{"n_head": 2, "activation": "swiglu", "norm": "rmsnorm", "attn_scale": 0.125, "bias": "all", "parallel_block": true, "init": "trunc", "init_std_qkv": 0.0322, "init_std_down": 0.0, "lr": 0.0067, "beta2": 0.95, "grad_clip": 0.5, "seq_len": 256, "train_tokens": 128200000, "dataset": "wikipedia_en"}
Each number is 50 + 12 x the weight over its row's rms, rounded and kept within 0 to 99. Layers, rows and columns count from 0. The size before them is the row's rms in percent of the matrix's.

# up: layer 3 MLP up, 320x128, rms 0.216, rows 159-176, columns 0-127
# down: layer 3 MLP down (transposed), 320x128, rms 0.214, rows 159-176, columns 0-127
# gate: layer 3 MLP gate, 320x128, rms 0.23, rows 160-177, columns 0-127
up159 094:57 47 49 56 30 50 43 52 59 28 49 64 20 48 53 49 26 32 63 38 60 43 63 44 36 39 28 50 42 39 36 46 56 48 51 38 74 39 44 52 23 39 68 39 38 65 52 43 47 37 44 46 68 48 40 49 48 58 55 60 65 46 49 54 54 48 43 67 58 45 76 68 70 31 59 47 64 37 33 39 72 31 46 59 57 39 56 58 53 66 44 53 38 58 75 65 47 49 48 69 55 53 54 45 46 69 32 43 45 40 40 24 59 50 66 55 70 58 44 52 59 59 61 30 55 46 32 44
down159 104:62 49 63 66 44 35 50 65 52 45 39 41 51 57 39 80 48 61 46 37 41 55 45 55 45 77 75 55 53 49 50 31 34 53 62 38 61 69 46 39 51 69 52 63 37 33 18 48 48 58 42 61 57 63 45 58 43 66 48 46 48 44 36 50 44 42 54 65 64 36 58 56 60 35 50 57 38 51 35 53 61 53 49 53 47 59 41 51 50 31 63 55 36 62 69 32 80 47 52 31 57 52 48 56 53 59 50 40 53 40 37 53 72 24 29 72 64 71 47 69 72 54 49 56 44 42 71 56
gate160 106:63 60 52 30 39 48 59 30 51 49 61 46 64 44 34 55 61 32 68 57 37 21 51 57 57 53 67 56 60 45 51 68 72 67 74 52 72 51 42 51 37 51 50 54 26 52 77 59 52 44 55 47 44 39 47 53 47 40 60 47 37 44 42 71 41 39 64 63 51 28 57 60 50 58 50 11 47 38 39 44 49 50 33 45 52 48 28 32 51 50 44 37 55 39 48 44 59 33 43 30 51 65 52 54 70 62 61 56 57 54 27 53 45 69 55 42 52 66 34 52 59 39 63 48 42 48 72 65
up160 101:44 59 53 32 54 50 60 43 37 55 80 72 55 64 63 43 46 37 52 48 72 36 73 48 63 50 28 68 52 58 41 57 48 42 61 38 49 26 28 50 41 53 10 53 40 47 30 45 45 49 50 43 53 39 64 35 73 61 65 65 44 48 47 61 35 48 57 32 57 56 35 58 57 58 60 40 56 59 49 61 26 38 39 49 56 50 59 63 44 68 54 39 51 53 56 68 52 46 45 41 63 48 53 70 69 46 64 67 52 49 51 58 53 52 58 62 48 59 71 49 46 87 48 38 54 49 42 43
down160 102:71 60 61 41 20 63 48 51 43 45 53 40 29 44 73 60 56 58 46 65 42 63 45 42 24 51 60 46 42 40 64 46 51 47 47 65 34 49 44 53 39 44 63 44 38 61 67 47 62 40 44 31 71 30 41 53 49 54 37 43 80 50 58 56 56 50 48 61 52 45 48 46 60 67 42 57 33 56 57 60 58 46 67 55 46 28 48 47 31 48 54 35 36 35 43 65 50 60 37 59 44 45 50 74 52 56 46 38 50 82 67 37 51 16 54 67 39 57 65 41 41 45 49 34 71 37 37 55
gate161 101:38 80 48 52 39 41 55 63 62 16 62 42 43 68 44 40 45 59 43 70 63 50 55 24 59 68 35 33 60 60 22 44 46 51 73 48 50 60 60 62 64 39 40 62 35 42 55 54 78 50 42 37 66 49 51 57 66 56 61 51 73 50 44 49 36 42 58 36 30 63 56 42 28 40 38 41 49 50 46 56 52 40 41 66 35 54 22 57 60 35 51 63 54 55 23 62 60 45 56 48 47 45 77 31 43 53 50 55 41 56 34 51 56 60 41 56 42 48 45 52 40 48 54 37 51 42 51 62
up161 098:42 43 52 36 56 36 62 70 48 62 48 42 32 58 51 46 36 44 56 36 38 55 63 45 37 43 25 26 32 56 63 56 57 57 48 36 65 76 53 35 77 65 41 51 57 65 53 58 34 46 49 54 54 57 40 43 48 64 45 37 53 35 67 33 56 57 54 23 30 35 75 51 49 72 53 63 64 64 61 40 57 63 64 40 54 50 43 31 59 58 46 47 51 48 57 43 51 51 65 59 51 41 77 51 60 63 69 57 73 60 51 47 44 42 78 48 62 28 68 54 57 60 46 65 57 47 60 56
down161 099:50 53 58 30 53 37 57 43 38 57 50 79 43 46 50 35 51 36 58 44 55 62 67 52 38 46 63 47 50 44 86 52 36 39 39 50 46 50 38 49 63 55 33 50 69 54 39 36 46 39 55 52 36 81 69 52 72 47 40 49 37 47 49 53 41 56 53 39 50 46 48 48 78 47 52 71 46 57 60 43 29 48 73 49 51 78 45 56 19 63 34 41 53 65 66 42 64 32 47 65 36 41 51 53 61 46 65 50 63 45 60 37 70 66 60 64 51 39 52 39 51 22 48 44 47 41 55 41
gate162 110:55 42 56 30 39 66 47 52 51 27 48 47 48 64 58 55 56 24 36 46 57 52 63 43 50 46 68 46 41 50 68 48 44 50 50 60 51 53 44 48 31 81 67 63 63 31 31 58 50 56 45 48 56 46 35 43 42 54 56 56 27 42 22 42 57 15 66 53 55 54 59 54 55 50 43 66 40 62 43 51 55 51 38 69 74 27 40 55 49 62 63 43 54 73 44 48 65 54 41 53 24 45 53 29 33 66 52 40 24 42 39 38 46 31 46 54 51 51 43 59 56 54 57 44 81 44 52 52
up162 115:53 69 56 72 42 24 35 70 59 44 53 45 51 54 38 27 67 59 65 71 66 39 50 54 42 74 56 40 53 60 63 65 44 52 45 55 62 60 69 44 55 43 73 64 81 45 44 51 55 49 64 53 40 48 69 43 49 43 59 30 40 49 32 41 43 48 40 35 54 64 50 44 49 62 50 44 52 42 60 30 19 54 56 70 27 52 41 36 46 52 53 40 49 62 55 43 46 57 51 61 44 60 40 36 43 62 70 43 59 47 56 46 61 53 50 80 50 63 41 60 66 76 62 58 42 47 67 44
down162 114:55 50 60 47 30 53 61 48 65 43 44 45 54 43 23 64 41 48 61 57 31 54 52 64 36 48 47 52 51 39 60 47 59 44 59 70 55 55 40 63 50 46 53 43 84 72 56 57 56 44 39 63 57 35 51 61 43 38 49 57 50 51 55 45 41 58 69 14 46 41 63 56 59 58 59 53 39 67 52 33 38 29 39 42 38 28 72 70 42 42 80 35 56 62 41 54 69 47 59 44 59 48 42 39 52 67 37 28 68 50 44 34 52 47 69 34 40 60 58 67 47 66 71 40 52 54 51 60
gate163 099:67 61 26 50 46 60 29 38 44 37 60 50 64 49 55 45 68 52 62 61 49 60 46 57 37 38 30 78 57 51 57 43 53 33 66 77 61 61 52 55 36 62 62 62 61 63 53 51 50 48 56 49 27 40 45 39 25 42 50 60 61 63 69 56 55 43 47 22 72 41 43 68 53 49 46 60 34 41 32 56 53 36 76 41 50 57 38 41 58 35 32 57 39 64 47 66 48 42 45 48 53 60 61 46 51 46 38 76 58 65 45 67 62 36 80 44 40 63 47 54 46 55 55 61 40 37 51 55
up163 104:59 63 53 38 67 67 62 56 51 52 68 46 40 52 67 39 65 43 83 55 57 45 56 38 36 33 48 46 27 47 75 60 66 50 45 66 54 16 56 46 55 68 50 43 64 52 50 43 61 55 37 50 50 53 44 53 48 82 57 46 40 66 60 27 40 50 68 49 64 48 56 44 38 43 56 44 50 68 63 64 46 59 50 55 41 50 51 57 35 75 57 74 45 38 30 54 48 51 43 42 59 43 54 71 61 54 47 48 64 56 55 17 40 54 51 60 34 65 74 48 48 39 34 53 58 62 56 61
down163 100:50 51 54 48 53 54 40 51 74 47 46 45 46 34 45 54 44 59 55 51 67 46 58 63 41 41 49 67 50 73 54 49 48 65 58 44 64 51 49 44 36 52 43 25 26 33 45 39 50 41 64 37 29 43 40 42 54 54 91 46 54 61 44 60 53 66 63 32 50 51 42 65 29 41 51 61 50 49 42 43 64 45 40 34 43 78 49 41 56 49 61 39 45 54 58 63 50 60 50 57 40 22 42 57 39 41 37 35 60 46 33 70 19 50 64 56 51 39 55 44 82 43 48 31 25 58 51 33
gate164 092:48 52 50 58 48 73 59 41 37 73 35 54 63 40 57 47 40 62 48 64 46 51 56 44 58 48 48 71 50 42 59 53 51 53 51 46 55 19 61 57 44 56 32 63 51 57 39 48 45 71 39 53 55 37 39 29 55 53 60 56 59 47 45 52 53 43 48 39 60 48 57 65 21 56 45 34 52 41 32 66 63 66 54 62 59 43 55 41 59 65 49 63 56 81 36 58 61 46 53 64 41 70 51 82 44 23 52 56 37 39 67 50 41 54 46 66 60 36 36 80 17 54 48 66 56 55 40 65
up164 103:53 50 48 51 61 70 38 62 46 51 63 36 48 39 49 44 61 44 34 29 61 35 36 66 50 43 49 45 51 33 49 57 38 30 50 50 35 57 42 41 52 34 56 40 54 61 44 41 67 49 31 49 64 51 62 53 83 64 61 47 49 33 47 52 53 40 59 44 56 49 41 59 48 45 52 66 42 42 37 58 56 52 46 15 31 42 26 60 37 45 40 55 51 30 54 42 39 50 42 79 53 65 63 41 76 37 30 57 49 52 27 54 55 75 65 38 61 65 40 52 57 57 71 28 65 61 44 61
down164 100:67 44 62 48 30 54 47 56 67 43 63 51 24 47 50 40 42 60 58 34 24 40 62 50 51 43 63 49 49 48 38 36 26 42 53 48 47 70 68 38 66 45 44 69 43 51 50 66 55 80 25 42 46 65 60 83 44 47 65 50 31 44 72 47 37 48 69 50 61 33 41 58 58 68 51 48 50 35 57 40 58 67 48 33 33 56 53 62 50 58 52 59 55 36 62 59 45 69 30 64 40 52 53 67 48 65 51 58 48 58 45 45 57 57 39 60 48 59 46 33 51 68 54 52 52 75 30 45
gate165 091:49 71 51 46 39 49 54 82 41 54 60 55 40 47 45 51 41 63 65 42 69 54 40 48 77 52 23 56 53 43 64 34 21 44 44 50 54 49 54 50 76 42 63 60 75 61 35 64 41 55 49 58 66 48 37 33 47 26 57 41 62 19 56 35 50 40 44 53 50 53 54 56 64 32 49 43 48 31 54 59 49 46 35 36 43 53 47 55 34 57 63 39 39 59 62 50 66 51 47 73 31 52 37 63 46 40 46 50 64 66 41 52 58 68 41 70 56 42 55 38 50 55 56 55 35 69 49 24
up165 090:59 46 35 46 62 50 62 41 31 59 39 65 70 38 42 38 67 54 50 41 57 71 37 55 61 45 62 55 64 46 57 50 35 41 62 56 56 65 32 50 47 55 25 51 39 35 25 50 45 42 43 62 68 43 35 53 44 36 65 40 66 48 77 45 44 70 34 49 52 63 32 65 74 47 51 66 54 39 44 59 43 47 57 45 48 48 52 41 21 62 70 27 55 61 44 51 57 51 44 62 25 47 25 52 60 42 65 45 63 48 59 70 39 63 52 59 55 43 43 38 64 51 35 40 35 38 39 31
down165 095:49 39 48 40 37 62 36 37 44 47 61 41 55 61 62 52 63 60 63 46 36 51 43 48 59 52 52 40 61 37 38 39 60 83 72 48 50 64 53 41 68 69 50 26 19 51 59 50 48 38 47 34 39 44 46 57 37 37 67 35 52 38 48 64 43 48 49 51 57 47 59 32 48 84 44 40 49 50 48 55 41 27 57 52 36 46 37 38 45 42 59 49 44 59 30 31 43 61 45 37 52 47 73 49 50 36 51 49 38 53 23 33 42 44 65 44 27 56 68 42 46 39 26 36 52 35 40 29
gate166 100:35 40 63 16 50 42 43 53 54 58 55 52 28 34 34 48 70 45 41 42 67 49 49 54 42 19 43 44 60 55 59 44 47 46 45 37 51 24 69 45 49 60 55 39 44 48 56 59 68 42 65 57 47 84 54 28 58 50 60 46 24 38 42 53 45 44 62 53 43 55 42 49 53 55 49 39 44 54 53 49 44 54 58 39 64 48 51 57 30 30 41 49 36 34 50 57 48 62 42 66 32 51 62 52 31 57 60 67 52 51 70 79 63 51 47 51 61 37 28 62 61 75 40 57 73 52 65 57
up166 096:55 37 58 62 35 53 48 72 73 49 38 73 50 44 47 54 77 61 57 65 57 64 63 59 54 74 52 41 42 41 47 71 35 37 82 40 59 59 62 30 60 39 38 59 17 49 73 60 54 51 45 37 53 48 50 43 52 49 47 57 34 52 45 43 58 53 50 49 47 43 61 69 43 36 41 46 60 18 68 49 51 65 50 51 37 54 52 49 49 54 62 50 40 22 60 26 51 57 47 33 53 75 65 55 47 52 76 62 45 63 63 44 58 50 39 54 63 54 55 48 71 52 45 48 46 61 45 48
down166 098:48 47 55 41 54 72 36 39 31 53 38 56 61 35 55 53 63 46 50 62 58 28 35 46 32 56 38 66 55 56 56 57 41 36 43 29 55 28 38 45 62 68 62 31 52 57 53 46 69 40 46 51 54 59 68 52 34 31 46 50 41 77 49 50 54 40 55 57 66 41 63 41 47 29 53 17 49 66 46 51 56 46 60 62 47 59 77 56 31 46 69 58 43 55 45 59 36 57 37 31 54 59 66 63 50 39 44 64 93 35 49 56 39 26 55 51 45 52 43 49 47 60 53 62 49 56 54 36
gate167 095:61 39 46 60 20 56 46 78 54 51 64 66 31 67 62 55 32 60 53 46 42 30 51 62 61 50 35 52 36 65 70 53 39 65 47 45 46 63 64 48 49 49 61 45 62 44 34 57 42 59 56 51 41 57 46 59 41 47 41 41 58 53 33 34 45 37 40 41 52 77 51 36 67 65 50 46 53 55 56 56 56 47 59 69 62 51 32 46 64 66 38 60 27 70 40 72 53 57 37 59 53 53 55 48 44 51 50 34 52 44 78 49 23 31 44 20 62 32 35 44 53 45 57 57 67 34 58 45
up167 094:49 54 43 68 61 43 53 62 65 36 45 48 47 76 59 52 33 60 56 56 32 51 38 29 35 58 76 38 62 45 51 31 51 46 42 68 52 39 61 59 72 47 47 52 50 49 55 50 32 21 31 70 67 60 49 49 51 51 33 53 44 48 37 40 58 55 60 43 60 46 69 61 52 25 33 56 50 47 37 37 59 74 47 53 49 57 53 23 42 43 36 47 54 55 63 27 45 41 50 38 43 45 67 42 42 47 41 68 54 43 51 62 62 34 16 58 56 64 56 34 47 61 56 61 56 41 52 25
down167 095:48 51 22 38 48 44 33 67 57 53 41 73 52 53 46 41 47 68 35 57 52 61 41 40 57 44 52 48 57 48 58 40 58 48 37 46 35 65 21 36 54 45 48 47 44 24 37 54 48 49 51 43 31 42 44 54 63 50 61 59 68 52 47 55 54 43 59 51 79 61 39 50 64 54 40 41 48 60 43 56 48 63 53 57 68 41 46 58 37 60 61 65 66 58 42 84 62 51 52 28 63 30 65 42 49 72 21 71 50 46 50 42 57 31 31 66 49 69 68 63 40 43 43 43 76 61 58 57
gate168 084:18 36 52 45 53 51 73 48 65 70 42 58 75 48 48 46 47 49 31 40 38 25 32 54 21 37 66 44 46 45 66 49 54 53 39 41 62 64 50 52 35 50 29 40 26 36 51 46 47 48 61 54 60 64 46 59 41 52 43 40 35 54 59 61 53 45 50 16 41 28 60 57 38 55 70 42 52 50 57 66 44 48 65 41 46 56 46 45 53 54 52 53 62 44 46 26 39 44 52 54 58 36 53 54 55 46 36 52 32 46 57 80 64 34 54 74 58 32 46 44 66 53 22 36 46 43 46 50
up168 085:52 40 37 60 38 56 40 62 29 45 48 59 56 46 27 59 49 66 62 26 42 70 63 49 62 64 47 50 57 57 43 46 68 44 31 51 59 59 54 24 77 58 78 33 59 60 61 43 56 41 48 30 49 23 61 34 59 38 66 37 43 47 40 46 64 59 43 59 43 51 53 55 60 60 28 45 50 53 64 49 62 39 53 45 39 48 31 48 57 53 57 55 40 63 50 47 60 45 70 34 60 62 62 35 31 42 55 69 34 42 55 48 53 69 44 30 34 68 40 53 70 54 49 46 47 39 77 50
down168 092:61 45 26 60 54 26 58 56 44 41 34 61 44 66 55 62 55 60 54 52 53 27 54 44 44 52 59 60 34 45 52 48 42 28 76 62 36 55 62 47 54 52 67 53 56 40 53 71 46 59 59 43 37 51 44 69 67 29 50 50 45 44 40 58 15 47 41 55 32 64 45 57 72 34 52 68 52 52 53 50 72 51 55 44 54 24 39 55 50 46 65 34 52 38 77 35 51 41 61 50 49 64 72 66 41 26 49 55 44 49 73 41 59 64 38 37 53 37 38 33 42 39 62 50 50 56 44 66
gate169 101:55 54 40 63 48 34 45 21 72 55 57 53 56 62 57 77 26 69 27 42 51 37 45 56 41 45 61 52 41 50 63 43 67 48 40 66 48 35 35 32 35 50 54 71 35 42 41 64 45 61 48 42 67 47 58 45 47 20 43 42 61 38 57 58 47 69 44 87 63 76 50 40 42 51 35 54 41 16 67 58 44 58 44 53 38 53 58 48 33 47 75 57 36 61 58 55 64 41 57 49 40 59 60 51 63 39 49 55 49 56 61 55 59 58 42 47 43 51 48 54 59 65 51 60 63 42 57 42
up169 102:55 42 45 67 47 38 49 47 39 48 53 18 27 49 34 24 24 72 38 61 42 30 62 49 52 48 55 32 62 36 38 42 53 48 65 48 49 49 56 54 42 57 69 58 68 48 32 29 50 60 61 48 36 51 45 63 43 68 44 48 53 40 67 71 54 49 52 49 44 50 42 70 34 28 34 43 73 49 64 54 49 40 73 57 37 63 61 39 74 31 56 60 37 41 59 49 47 54 58 68 61 57 59 63 61 38 51 53 50 49 34 62 42 63 38 37 44 61 60 66 58 48 73 52 62 43 44 47
down169 102:40 58 45 49 65 67 57 59 32 36 50 50 56 48 23 33 37 33 42 43 50 67 76 45 42 66 61 39 33 29 40 37 34 61 67 60 62 33 50 57 42 35 34 70 51 70 67 47 50 35 62 52 44 56 68 50 67 68 62 47 41 42 62 33 32 49 62 55 46 43 34 53 51 60 46 33 45 56 61 61 41 56 58 38 53 72 58 68 44 53 54 79 64 44 56 48 33 59 70 58 39 59 73 44 44 41 54 58 52 57 39 30 51 57 63 59 39 60 51 58 47 19 48 46 44 46 58 46
gate170 098:43 48 41 43 39 42 57 40 57 65 53 63 64 58 63 42 60 71 09 50 65 48 39 46 57 43 51 45 38 51 61 88 60 31 25 55 52 50 54 28 42 34 60 54 35 51 53 39 64 47 44 53 60 56 52 63 42 47 43 64 68 58 39 72 29 31 60 45 47 61 45 29 39 41 33 54 50 44 63 77 39 52 54 45 54 38 58 69 46 74 59 35 58 56 43 53 39 35 40 37 49 39 47 34 52 25 59 51 35 42 47 49 57 45 50 38 62 60 63 55 41 49 59 50 65 41 64 37
up170 093:70 59 38 33 50 37 48 76 36 59 54 42 41 52 56 45 51 53 52 47 55 52 45 54 39 43 44 44 55 47 55 55 42 58 66 57 57 59 35 34 35 38 34 70 40 62 55 79 56 43 63 19 60 40 57 28 54 43 52 35 39 45 60 34 41 63 46 53 46 40 78 53 49 53 45 30 27 44 42 49 59 53 58 60 61 75 40 61 42 50 55 21 29 33 63 52 52 68 42 48 57 59 45 45 59 65 70 29 40 23 56 65 70 57 46 57 54 43 49 44 43 46 62 34 27 56 36 44
down170 100:36 53 41 56 48 71 47 47 56 56 44 43 72 56 58 65 52 62 40 37 61 37 41 57 31 26 50 43 71 55 64 58 49 38 42 67 74 74 37 43 17 43 51 46 58 54 58 44 50 36 52 59 52 39 35 55 46 64 30 30 85 62 39 47 26 47 42 38 50 49 64 48 25 56 36 49 54 54 47 62 66 53 66 61 50 35 51 48 51 54 54 41 52 71 52 55 70 65 35 56 68 45 45 36 44 51 47 46 59 42 39 39 50 28 55 57 50 54 74 47 54 77 58 67 58 61 51 56
gate171 093:62 52 36 26 40 47 41 57 42 48 68 50 36 48 46 19 43 68 76 57 51 69 67 55 51 58 52 32 54 46 49 52 41 54 40 65 57 55 64 49 47 55 43 41 54 57 11 44 84 66 65 46 48 41 31 75 57 51 38 49 56 46 51 43 70 53 42 49 54 48 59 46 54 57 44 71 56 54 61 53 37 74 49 52 69 70 40 66 67 61 39 56 52 42 37 50 42 56 48 54 50 45 57 32 33 31 22 52 49 70 57 37 55 61 32 53 49 47 52 56 58 33 51 60 46 41 53 33
up171 086:60 27 66 49 42 38 41 50 59 39 51 63 53 60 33 58 53 45 44 31 55 37 64 43 63 39 58 43 38 69 47 20 55 40 40 66 55 43 53 39 42 55 44 46 65 40 54 37 22 47 64 53 51 60 43 46 60 65 58 30 52 50 54 53 48 38 66 61 40 38 55 52 58 58 47 34 33 47 68 49 46 61 56 64 53 51 28 48 35 67 64 42 70 64 51 59 45 56 58 39 38 81 51 48 53 54 62 15 35 44 51 46 21 33 41 47 40 77 59 32 60 61 44 39 50 38 59 67
down171 089:30 65 59 66 59 52 69 75 54 54 40 38 34 57 59 47 50 41 45 57 60 55 33 38 61 45 64 72 46 35 36 61 43 55 49 39 26 58 49 65 57 46 61 42 37 59 48 51 54 48 57 47 50 56 50 39 44 64 62 37 59 60 59 49 58 53 40 44 48 39 71 66 60 53 61 55 56 62 27 41 35 29 47 38 37 68 60 23 51 36 51 58 48 54 76 31 82 26 58 57 50 44 39 42 43 41 43 49 43 50 61 41 84 62 66 32 69 56 56 46 45 46 62 64 48 50 43 70
gate172 106:56 50 65 61 37 55 50 56 30 58 53 57 42 37 41 63 70 74 55 29 42 60 39 52 55 47 65 64 62 44 59 63 43 52 43 47 74 61 46 39 43 38 26 52 61 51 53 34 31 50 60 54 53 53 81 54 56 48 57 45 56 71 44 39 43 46 29 37 58 70 35 61 61 55 34 63 41 53 50 54 52 50 37 27 51 51 33 66 65 54 54 38 55 35 65 43 43 28 72 59 53 51 39 50 31 61 59 52 20 35 59 33 42 46 24 81 43 55 55 40 50 58 41 37 55 44 40 43
up172 104:25 57 25 52 66 34 52 40 56 55 41 67 49 60 52 47 36 68 59 74 50 45 43 53 29 66 52 37 38 51 55 52 88 39 51 38 59 52 47 40 52 42 41 68 36 36 53 61 64 47 51 58 26 48 42 46 54 60 42 49 47 49 59 54 71 44 32 47 49 47 48 42 43 33 43 51 24 41 59 58 69 51 46 44 50 56 70 51 66 45 60 79 37 39 48 72 58 44 78 56 46 46 34 51 32 48 60 65 60 62 63 41 47 49 45 28 65 45 69 57 56 50 60 60 46 44 23 39
down172 102:46 59 60 71 44 60 58 47 48 56 43 36 63 66 53 56 51 52 45 51 46 44 44 41 56 55 48 60 40 67 80 73 30 70 59 74 35 69 21 59 43 64 36 51 40 52 47 29 51 48 43 46 34 58 62 72 63 56 33 44 57 57 60 34 56 63 50 58 59 64 56 55 76 55 71 47 58 47 60 48 66 51 51 29 55 58 47 66 58 43 40 48 42 46 62 41 43 53 50 37 53 61 58 78 76 52 66 47 36 57 31 40 38 47 38 45 67 63 37 70 38 44 42 27 54 43 44 52
gate173 105:58 47 33 55 43 54 44 72 30 71 50 55 71 56 61 54 72 57 55 51 60 42 28 56 48 41 53 51 46 51 52 55 38 40 40 48 50 42 57 65 49 57 52 38 38 53 57 49 55 44 58 33 42 53 49 52 46 66 34 39 62 29 59 36 28 69 38 53 65 30 60 70 57 61 47 47 46 25 38 55 58 44 51 47 48 30 57 69 56 59 57 47 48 25 50 61 29 80 68 61 57 87 52 41 45 49 33 50 34 58 52 61 32 41 31 74 42 47 56 49 65 47 38 55 50 46 25 50
up173 105:75 55 32 56 58 48 49 56 50 52 62 31 37 45 50 56 58 33 56 64 61 32 55 24 29 47 49 51 55 70 48 67 45 69 41 15 61 50 34 45 38 53 51 47 55 46 54 57 18 34 47 33 63 66 70 50 42 57 43 50 45 43 60 54 55 52 36 39 40 48 43 54 74 33 54 47 65 68 46 31 45 61 40 46 31 53 45 44 42 63 25 57 42 43 43 48 46 42 61 38 49 42 46 55 58 51 59 48 47 49 46 49 57 69 56 63 43 83 62 49 52 51 63 62 74 47 42 18
down173 105:36 56 29 42 67 53 72 49 23 58 51 62 38 56 51 54 51 39 65 73 55 44 37 37 64 60 56 75 36 54 41 74 47 48 47 51 56 47 36 54 43 56 38 48 78 60 45 42 44 33 43 39 60 46 47 42 36 79 52 68 61 56 52 73 64 30 44 35 67 66 62 45 50 51 60 59 41 66 46 69 58 48 58 33 55 26 43 46 69 56 43 75 41 46 51 59 52 53 45 48 45 50 59 34 43 62 59 44 44 32 56 51 60 81 50 52 72 70 41 54 50 43 60 58 41 49 60 41
gate174 102:54 27 70 69 30 60 45 51 35 52 53 50 63 31 47 48 34 78 43 57 67 44 37 35 37 52 23 61 39 61 49 49 51 48 64 43 60 62 47 40 50 38 74 53 33 29 49 75 28 57 36 36 63 65 45 52 60 52 61 63 54 46 45 48 24 49 46 59 61 47 39 68 23 43 48 55 35 48 42 43 48 78 57 28 62 53 32 47 41 59 54 52 45 34 35 55 59 51 43 60 46 26 31 42 60 57 45 44 38 54 49 41 47 37 56 42 66 45 48 44 37 43 60 69 51 57 36 49
up174 099:46 59 51 41 54 29 48 41 54 39 56 53 44 20 53 44 43 29 43 52 29 41 59 47 60 36 59 46 58 54 42 63 33 50 48 52 45 38 49 48 42 54 44 55 45 50 73 38 51 43 39 36 40 53 48 34 32 43 51 45 45 54 72 62 52 60 42 73 54 49 40 45 73 48 54 43 38 50 52 65 49 42 55 60 57 59 46 36 45 02 81 43 55 56 43 59 44 81 37 61 72 66 69 38 64 55 40 67 53 56 63 51 44 29 50 52 71 57 57 65 54 62 44 45 24 43 43 56
down174 101:45 43 48 40 30 56 52 50 19 49 48 57 65 77 43 39 23 57 61 74 46 49 26 49 53 51 50 34 67 63 34 57 48 45 46 40 58 53 30 48 50 38 54 27 38 38 39 63 43 57 48 41 59 53 49 54 57 62 36 30 40 49 52 30 37 54 47 59 69 43 55 65 49 42 62 38 56 57 56 70 43 83 39 53 41 30 53 60 52 51 57 44 58 66 28 62 63 56 43 55 56 40 48 42 67 45 57 56 52 65 62 56 22 44 58 21 59 59 61 47 53 44 49 74 49 32 47 50
gate175 105:37 47 38 53 64 32 45 44 66 29 49 40 44 64 47 46 56 50 34 49 35 51 56 66 67 38 55 42 61 51 46 37 35 43 46 57 61 27 34 55 45 62 38 55 62 52 36 46 58 43 53 72 43 57 66 39 58 41 62 47 32 41 39 69 61 50 60 62 65 27 30 44 18 38 50 51 65 28 26 67 49 57 50 59 44 46 48 70 44 46 37 72 57 50 30 58 49 31 28 35 47 41 45 49 41 46 30 41 54 42 63 50 56 54 58 58 40 39 54 57 36 47 23 32 35 52 70 55
up175 114:50 67 60 47 44 34 44 59 42 36 32 33 55 50 46 58 49 32 36 50 24 56 56 41 48 48 34 28 51 30 56 72 46 67 58 52 60 42 57 40 59 43 31 32 53 62 35 55 38 57 56 44 38 51 62 36 58 52 47 70 54 42 32 48 38 32 38 69 47 56 61 56 42 34 48 45 48 51 49 58 57 59 56 57 49 59 45 45 30 52 40 51 43 46 70 63 59 24 28 46 57 70 58 44 55 39 62 45 35 42 53 71 59 49 73 39 34 55 35 20 32 26 57 35 59 68 43 69
down175 104:47 44 57 60 40 29 36 47 70 70 39 53 51 33 47 35 39 49 47 61 51 45 61 29 58 69 31 42 42 27 39 42 46 44 36 26 44 77 61 61 58 54 33 36 51 27 46 52 69 47 47 44 36 58 53 49 45 77 69 53 80 40 32 46 52 56 50 41 29 58 46 63 52 39 60 27 47 55 32 38 49 43 43 48 49 56 48 47 41 48 59 57 49 45 60 46 46 27 53 64 50 58 59 57 54 50 39 70 54 57 21 48 61 54 72 48 72 33 46 71 53 46 38 36 60 61 53 46
gate176 105:35 50 50 49 19 31 45 57 71 29 54 47 17 37 45 66 54 59 57 67 45 31 70 41 56 45 62 57 68 47 40 70 60 70 61 66 50 49 43 53 52 47 51 50 39 18 39 58 55 49 42 52 55 52 33 36 47 48 43 53 55 65 49 63 19 43 61 58 60 45 42 53 40 45 59 63 53 50 60 64 45 38 49 65 53 38 53 32 70 26 39 58 67 47 60 65 47 46 56 43 44 52 49 51 32 52 59 61 36 47 37 51 53 53 39 63 50 32 60 41 64 51 35 68 54 49 79 70
up176 107:43 58 35 63 40 53 61 43 55 48 60 53 60 42 46 53 71 50 66 63 62 55 48 59 67 56 62 61 56 72 54 67 40 58 67 41 72 61 59 50 57 29 34 39 58 41 42 60 64 36 58 55 66 65 56 65 19 66 54 73 52 81 48 36 39 44 61 50 51 37 46 66 52 56 58 49 49 45 62 51 17 42 47 58 35 50 57 67 69 54 53 39 41 48 50 44 31 39 25 40 48 49 61 67 68 54 57 40 53 41 59 63 51 64 44 31 51 40 66 36 33 42 50 32 31 49 47 38
down176 113:65 70 50 60 55 48 48 40 47 40 61 44 60 36 54 63 46 34 56 47 73 40 60 41 56 35 55 81 52 57 68 40 54 46 73 19 64 63 43 53 39 50 39 27 41 71 60 75 57 51 67 42 62 62 59 51 33 53 64 41 39 64 54 31 63 43 59 54 47 51 50 58 45 52 32 60 43 37 57 51 45 43 40 37 28 49 29 39 62 68 57 56 54 43 71 43 45 75 58 41 43 41 35 60 51 50 61 59 50 26 64 44 48 45 47 48 71 65 47 50 53 56 31 36 44 63 71 61
gate177 104:37 50 50 58 36 35 49 18 55 50 70 54 44 55 50 51 50 63 45 53 66 52 40 44 36 39 43 39 33 33 51 52 53 48 39 50 54 68 40 70 37 55 30 44 60 76 44 51 21 24 41 61 40 57 46 55 51 58 50 32 48 42 27 58 76 53 41 59 60 31 69 57 40 37 71 62 54 70 58 63 65 50 55 60 65 32 68 57 47 44 43 53 45 36 42 66 70 28 49 44 62 36 29 65 44 64 33 63 46 53 57 44 37 52 49 64 62 46 53 54 46 62 40 61 42 31 55 43